Each number is 500 + 40 x the weight over its row's rms, rounded and kept within 0 to 999. Layers, rows and columns count from 0. Numbers have three digits each. The size before them is the row's rms in percent of the matrix's.

# layer 5 MLP up, 768x192, rms 0.158, rows 19-35, columns 0-191
102:546453449475509531451437448490384516478481529463498513565439504556498534476540544515513521521601567459456478485500522481495545517528500534468563528602505519540530518485521487534479495507537461436543498486474516519516530552457519559579499436509528466469470566542481398502504502523532453438554472530510583476500529509463560374504420517517523526469521584528475547523500492525511495519467488423566516475501474560484454539451527520491495471496489519467586459511423484496447498492507541504420501504491463512540400530473492504473474503481514441513574546520495559512572455520522487526
096:503522527469492478479548465552491490517490516544534553565542431478476478468556490542489489507502440550477534488521586474540535550451494507462447477465517507503568540442519538513502408543461519570530481474488564530510493482500515543598502493461419471497428501500533428514480453482598499523448544448511508505508435485487445539522532533490465468520543539481451457516556541439512509549541456450518546550450560576487488556451468478577490492544462534523507545444512555494472513483512470456569481497543411507504490512539463444508544505504520488563531558577533439572497429609491491512
096:551545510462453468506495514477492458436496578480520503486430427528455385486462519483455578585511440514554538561568502501523481441516521507457518457526567495499560476534498503538630513431450503427457494588506499541522555562474506560529492500527494473472548495479484438506507476519493551518433485445519476425449475548547460485544476524575518449526488516565541432522509584464494494465557497526508480538514437503543537513537511486441528482541465533444537530542494568500511506517491483464505511472536541460509461482510487529497536478453531416532512495530489470480541505543407538446
102:586479520421457482446479495467515427473586484482536582531542574443478457527442513508523471551496426594475536460526492492493474457438524498493516466505543465547523539486503540511448473519492488481475518446514516440395457520399541568479559527472509437503472505496454501501502510515485518485563515503497485449531456489529554487553508458485473582518529502507513477463565530426501551466401477541527464467497504453555539528549479503565547573460432452481532493500491484494475510521618485532538500535403507543500453529509528502568503494501449545499489473492448468588478496479481522520
087:506453444546455512537496452497532493437511522564538492504504513473505529476512509466520533536481537438558507451516540480471568559491536563511489513453563475431550488439452454446486531502560503574490500550567480574469500418517507476509512468541483453508541500534514400443452543440531506575455501431520449493525506559514498537507462492578535523503509457488449563536449521497556493500471499536515470463511445541404525498542525489511485569462448610436525522513400519526506511600433441497509475493506531550472463533538522500453522474581527482456485478505446444437475496497510533526
098:496483492457421565490523545502487503400435530503566473511478573496550550508460505514441477548427523572534503442493495521483481500480489450515580521467561547502504502517492486526548493490532444511521502464494485552472435506460395488488560539527399551565520523471552460480497427556523514569481546505474556466465465464529502549566453608468545519520506492513541519507480546540489484552477473481498539504489528505522448467470466485526475599519496464499426446532453527493508494449496461572559499478544475536555532452535543437489510539532513442489506505549523542491547503478549558391
094:495497503433461489518489518489552478545527538520497512527466504382492536506484515511487508545437553486493491548429574469527625487539544424502512505474480491477558511474492488462553488451618426537486476570508478454499509493497505466513461565527499472506470502518525479558524457492493474509430488488476495545525474489480378517477504416465469518485494514513489506534517410459534486496470539557525503463458473573550621513528470585480482500537492535504544527582533612454442569506517514564531557452443492576453553513460534538462469511505478486518520511503483528499484481469455521518
103:523447518530434527458545511456519539508510471487578478478489451506544592480438525511552481579470475460455507524528540519470473594478523534484551513435479497503408501442462546503509480427431467472439466527533549483470524476419526435505573537462477465524458455493524563498507511554518439431486478529574498481439416478520460525555466457523484470613500511496508504532441484527523503486458479445535575424525515487503520485476459468499433453515473511529540520458567486518506485451477534490525532495450575467570464545512472562497545578461510420530457463464530541503493460494486494465
088:584549516449476492513562500541470552483486493508518539458430554480543549514417526428414526514500471503483472489482502522512487498499451566545497504445538514551508494474591491470488489475488478485483458453484462572504495463490527488495521476499436477486520417447536410495510558520460538544596518537503563524523494505514597571517569486426508533446557552433487524464429468513443511469538522484436543510486535457502459459460456596450531480537540459508574519493553533527532466591476512499518503517512471432498543487547574518461519548538501443516564464504510452463504563500482495553
112:526520538579466513487436492523464485487480463529525474515373524499460521535448503515461528495503520594551479539522514437526495472494488514590475521577537532555505449485473494416500493492581520543443561467490507529538410511466543483513512516443498555445515421542417457485513515521501480559487503495534420477535474499562491514611561503556499438513507560446481538458475464543468521489503502552400477464560555486488506515490518557462509488489471506591556470473488522526528467460613443515507460486526507484491507500554521430522497521479495480553467510496472525475468515492597464475
089:533505491501474531532486537473502484451477503485468523444509520444522433489475448521450573540565546485525470547548532525535508489447537490494374505491480495558494526410546528512425400540496508450438506480505536519476454491493480528483474514499589407435447510529517496532578503559443540560508559446544551484522529526411576503457476533490503523487489482484456513533500439507492501444511448427539547529494490471560465498529489464538469451448539561541515546563531511444563540499501515471497558433552453439452505569482558536507562531419499440485513528500491497452545522483518507494
103:574457464456563479513536483509444470510563468529543510515516474487501550521475555541535475505517482546539459532404498555528444457504505556540482436546544486519437479478449444552451442482475494485491457508483507540499480461534521535533510451518548499486533509448508487457586481542462539605412547527497555437541478506460533491477552483514528517445496502428486499532465559505547546518462470513444450502501483510502453521503418455512432586528529515468506516536508485503479545480547484486585527496482523422551500430466460485539499475467443478568523405520612466512423455492536500568
101:567513505497546500524467453491570496506456531515437511549486511497508526494474506595536478533491481487443481495405460478598461555565434454402485466555481502489446448469496523506499507540550528528506518526425421505508474517462551489546519557452490526493497440519524571427506488469534483519474457482493594562510536516534508444486517527473492502443472559516500533574511467442511522433477491441513492513451522474538481491540461478458528500518456562505527421521462475489534479489518437518572530451475491492426535624465511484562511472474454499484593528491497543573431448435510519509
095:558478521518530520530477511577551425539485476479548527522433463484488493501515536442512530549575468557530486529482539563477478485459482447544537509536472559543533542548502513522477550524510496536521493573463405516500528509574528473520513523485527448583481558473532373582638476520491441455440441493529442425508434502551553477530486537574472532524509492455470472517562500502508464509461475529527503566487466601518485533501502513505513451529447480477430551527524557485529489508534505494489525492506469514468475438512505507520516513589491501465539499572488481435492518455463529574
100:556493528496543527533448530463446545543530515463482483542498611457542545525453523548476409452515432547557390461559424500456513521493483515451546475504508542467549475546480441464575497509527567479480449536434462532517420448499612507546409492532455526514494506535462452575569519518541515539486558509472504486466435458521499471480489430554481553547505560508498499506519471480532504478451469553508521483542484526517541468483499540497483507532557413506437514461532495482455571554514508477467518533432503525482526431534535450542468470497453467564508471488502484467533486521454471493
110:501529514517525552590440469482498440446413491506515517481469542476464457478513524497501555443585481523522497469515473531520562455524558475509496459441487498574505484528531541546403482493455508517489473481418531468510508536515550548478444429517514521519520469502524443570492472516561511509542508593498526500605560449535487531565502456456584524487559509469509464473474506444471506424523439490537489545544427444507448480522558479559499505589476512451504552545518444476507465467503462476493499475522508430444537527469402521506502480484535569456455473541499602521485537507513534541
105:484516481477504457423474446469478533572566530505484443473490408490394508494539502522505458596480540560491622488483510477527561523502542493518466598492500514521544444483413500488414519482425519487543464463525479492486464487553427461511554559427504503518503499553508492484496503502549493540562467489546542512481548524492460490510484481532542540519487471500486552495508525523487467552450473439401448489476540465511536474473489457508464517503525551539479464503423500507494465472505524518543489621478497447544452543545502511552457511526417514525479484450543552556473579443455465528
# layer 5 MLP down (transposed), 768x192, rms 0.164, rows 19-35, columns 0-191
098:541559483563503558504550559487494479559464491492514520402497474505470469509478521507531508418569445398491500440527479558521505556501469514513515544516469484570550525430454495464461533482527502555515490563475509495533523546483437468484466519517529511526539512552465473578505504491521528553537539507466545460519487475462509536443474522525515477498471496444480534493518525539421527531469418498472498531423493599433418499521467548525446466505563461477536447492549451494513551533464432484541522472508521520461551501415480514468503413550460530449480612506535568461464600481466505490
098:495452496529455452446477456487508537508513500548561464456461472588488526465532541410450456428522519504465565592424574509542510447482509513497484399414491516528542465497501472460514423517521458493484512568496518526564462545497545517472495516576480477468495554513493398478453494577499461503505539480501559469551518492510524523424493469594451494539581492500587507452471449535473532494555547510583498466446549503491476469462532456506514541468490437471539519494455496474573526445467505534539520535519521435507547488507546520401467488544474494542539515477509502481509478513553476526
092:518529532541459509507512542465533554489459500478544569432494502486529486483544442519518546544524489528476490523534532539498512507491451490439560492490514502478499525460492540513514510517498475527516474678499497507508497424495446490459553520481472528513524493484472202531500508597524493531507455515475507460532487502484510482474536488464513533483520512506506556509485492519476492488509527488485497491478504470526515523499521468498560683488490483574489539481498496486483497479552506502533509525504530514539484466504455492525497514504475530493550515500523520509537533520490583514
101:512506497499506585537538465509483518460490464468471445492436541496501518596548479514504483510435533493495518534489570460514573496543508501479601503588459521503478482466425453531410528529520566557444470495526509574497526492547405498510455494447442584393507462464496533523583472466495482503480497464502541499585443549508511455503504468553528503446553516488507490543460453468474535506508458538467477545488488521458509586480536495565488510472507506481488444495444458462497485510533544461504458501446489508439505453524530496509421474406467531474498549418439453524508558566435512512
087:474497502521520454497431458535512493507476469509488551546502504480543475502553495497522402470439542548513412479558510494491455506476541527482492463451445522529428556499437541501504532563545480461484443517458539440554430501487431494489473456521483454560524537545547613511544516524493499445481481465562466535522501496488433452582487529498494557529486496511462553424438525480454485517509528445470417497512476597458482507499492487501498462529540530403517481485588478443512474514533574469493462482485527442563582523473521546486548433486475464501519489403524507471498543488569442558
100:475505461537565446584469572518474479553554528530498497445566458553505515481516514499550461454512438487514452475558519469523507506442476543517568560498411479472535513476490471475413500471457533503521535388471467549527563559535473465484455498512563467499497512562473523492549444403480542515476531507533538524506488498445566532530504552566456562504466497453500485530533480509465515500566555518542477469501534511503466471494497518558486586491524524498566469439520510512524427524449525440413496524430486557489484528514519566429481456510467496548488468534552486495576555547442493584
098:463472473509586508463499575486535520494491446501488421521485515488492482455493478510457470574459482538447516543511582515456531472471478449524555440492495549494501507499460492553525536499453508554508482704507429455486471450488473550512483468466558524428535537502502449499497543434411517488543533496487522519468548492502477544541437519540468540485524537499502509475459426491494485469495518487535460467548506434506472490461510479485500608511452499644467497501567566491493538513526488514473466464477537492411466491542525506442494502485466522511537463504467493518554556541580489484
111:505510501511559537503452455477525485536512516513435562499520450442495531565548433497500515436493535520445475449458483565445449532469471490542432504559468467481479502483466473447513515506539539428430507451448431527481542543476531561561420571492563438534557498486551544502505478537454545410521555524488490501440559548542525512459487452499489498558588445529519478561489514482486551557509460492509439540467478476464543511551486483495509508455557458510453552428516503503540443486491550473543546540546498452558579600476493472547497536505485500446492459517502467474490512558472418452
088:464456476528491471483525517501533498519446473531467481538467472498491578508513462532498478489435512518474492476527508425525507456419491611514488485472497501479423458499454474556463446561513445433481551415428525496511476500596490473487537511498534474516514475526503598480469498540497491508479488486500581466565525564479449495536529494525458507502432475591487468506492464407514506487482449575540471493506475554527451511467438535503522408510526534321501470528595492479470490514493515521463472372493503507526534504507516491489501439545503531541479480487462485529522484430521496536
107:556517618528561614549551557562487454535530489479542469569429480458494555459425414535575489474471494480562516572519486438492462533459446516562447486475515509487489497494509491483463523490458510520420522483484558520552502463438491503533550500547512541534467406565442585493566519499470539539502431502559488550493524528512565495540462530483537437490437519513522527504489519552503526497557505538486476463468563475537497531500483530488526496445471500532539511464513586495484496480529522539508490489483512442556426484524452464502495439481551448558543451480447512491502444502581501487
087:481524579499525534453373451475429535490535452480463573509523493495456542528509531479530487530489536514461517461442582488501471508480488493473562456498463520562467437531446458537497506519494507521576540543471540462492503533457510436486489536536471484542534489512501469515492562486508444407457492542592488520497475525525444451460473555613487469507511477504556468580478591542528523472467457478510507567521474516551506500544476496439515402559537540534477358488582515523514437533503534500492526443525474457450501507475510518560504495516442506530511549519505539516508493447502435514
107:544477458459528590419476565472558486520401556426563453432562490483540457530451516537534534475506467527512496515509487576527455561549500488459454515486515501572524516560556481560418554510595523521512490487475528476521455475501518567588533473540493538481519478517523515495446428527485483548463521552508533495500476510443527568442435463476507428521544490506496480474490527539446525507527522507463511511458508520536449498525476447468476536468506446500505552552517454519467526542582504504499515426531548492392523532494429556478499500535392572532538476494537488513480509560488503528
105:479482541470412500465456484522537487469506501508534474448522495514485484533528545466460560485430539500520560522468542505499512454555539426497508484451510606533516506592436549487521539470437464488524515453470477519551544558528495514454497510513502520531482550475487578491492580544512452520482560468489453479468482484500422483526502570492465506554499453508445458476561494475443495513491523477502591461572507581425499557490544488573516613520529515548548493483546498531469407506460521483485430485451498501468491471564500535472500541478512469507512609459460450471592489501466417472
091:508491492470551481428505517537527613521511550473463449542471549481511437512595497538474511457515485508487527477551513571525454517500457520487471528473497526486504511477505437522543519492455462549578519575455552486505510489468446454472458463541503497453484453455587520453531456461492502442511466486529442493511485499466521413530505479500400476499480470456410538507521429498514511565509432470503520540497461528507512502474510541480580553464470504649417524501501472551499542508512485535442468474441500644469481519547529565416456505486502485476493506513523455509470524463475528475
093:535510489456518454511536501542536535482555472496485471604509489547535444492485469499389479474510501568509540461545493497486507519530461495574412458516452489535555455486509510503454437494489508489550470459612470529447523470512499531416531539541491488483458475538491586457534460502525470569496385512431524537495544501515428490518586507505543510564428437486476489541521497535470476553511407527463509536544487564466445509543369487455518461524475498507508458476467495584481558504515472540556516492464469515467495545436506523462508427470464498450497502514507474538481460511516453490
109:542459512501503478492438456494431492517587461496507444527528491503466546484488477459528471473592513556495446521450476518384580542496536464487531511459560459563596496504456540558419550496401529547508475356485502408419471514464464522450554503468474519546577514502526481523567506521455469482515472476543485523495461525530452519535501469460454467464456488531503432485492498486532509457542570561482562459495516488517510489575483516481526626510507463513441515499539485470513523513475515502524506532570525486498511496488431492488557469515474501500531511442534535430481488463513490508
104:521471470486481527559512548541514467444472490509544494483472510457478378449480475531444582505506488471489567506557566523512420455495457434440492548502590505484486512421507431535454468508513519576510518538432511504557514545518598493444491444551557485510448458478494547542425504481475497467513490523474500477521422467475490510465475479505478433561592382455544504489542487475520518560437526459507497513531503512519468535515517548465527482498519487474507580499461541460526454540522422570492476423445515563459562544512501479493497484571504505477457513479531571492541494534474524474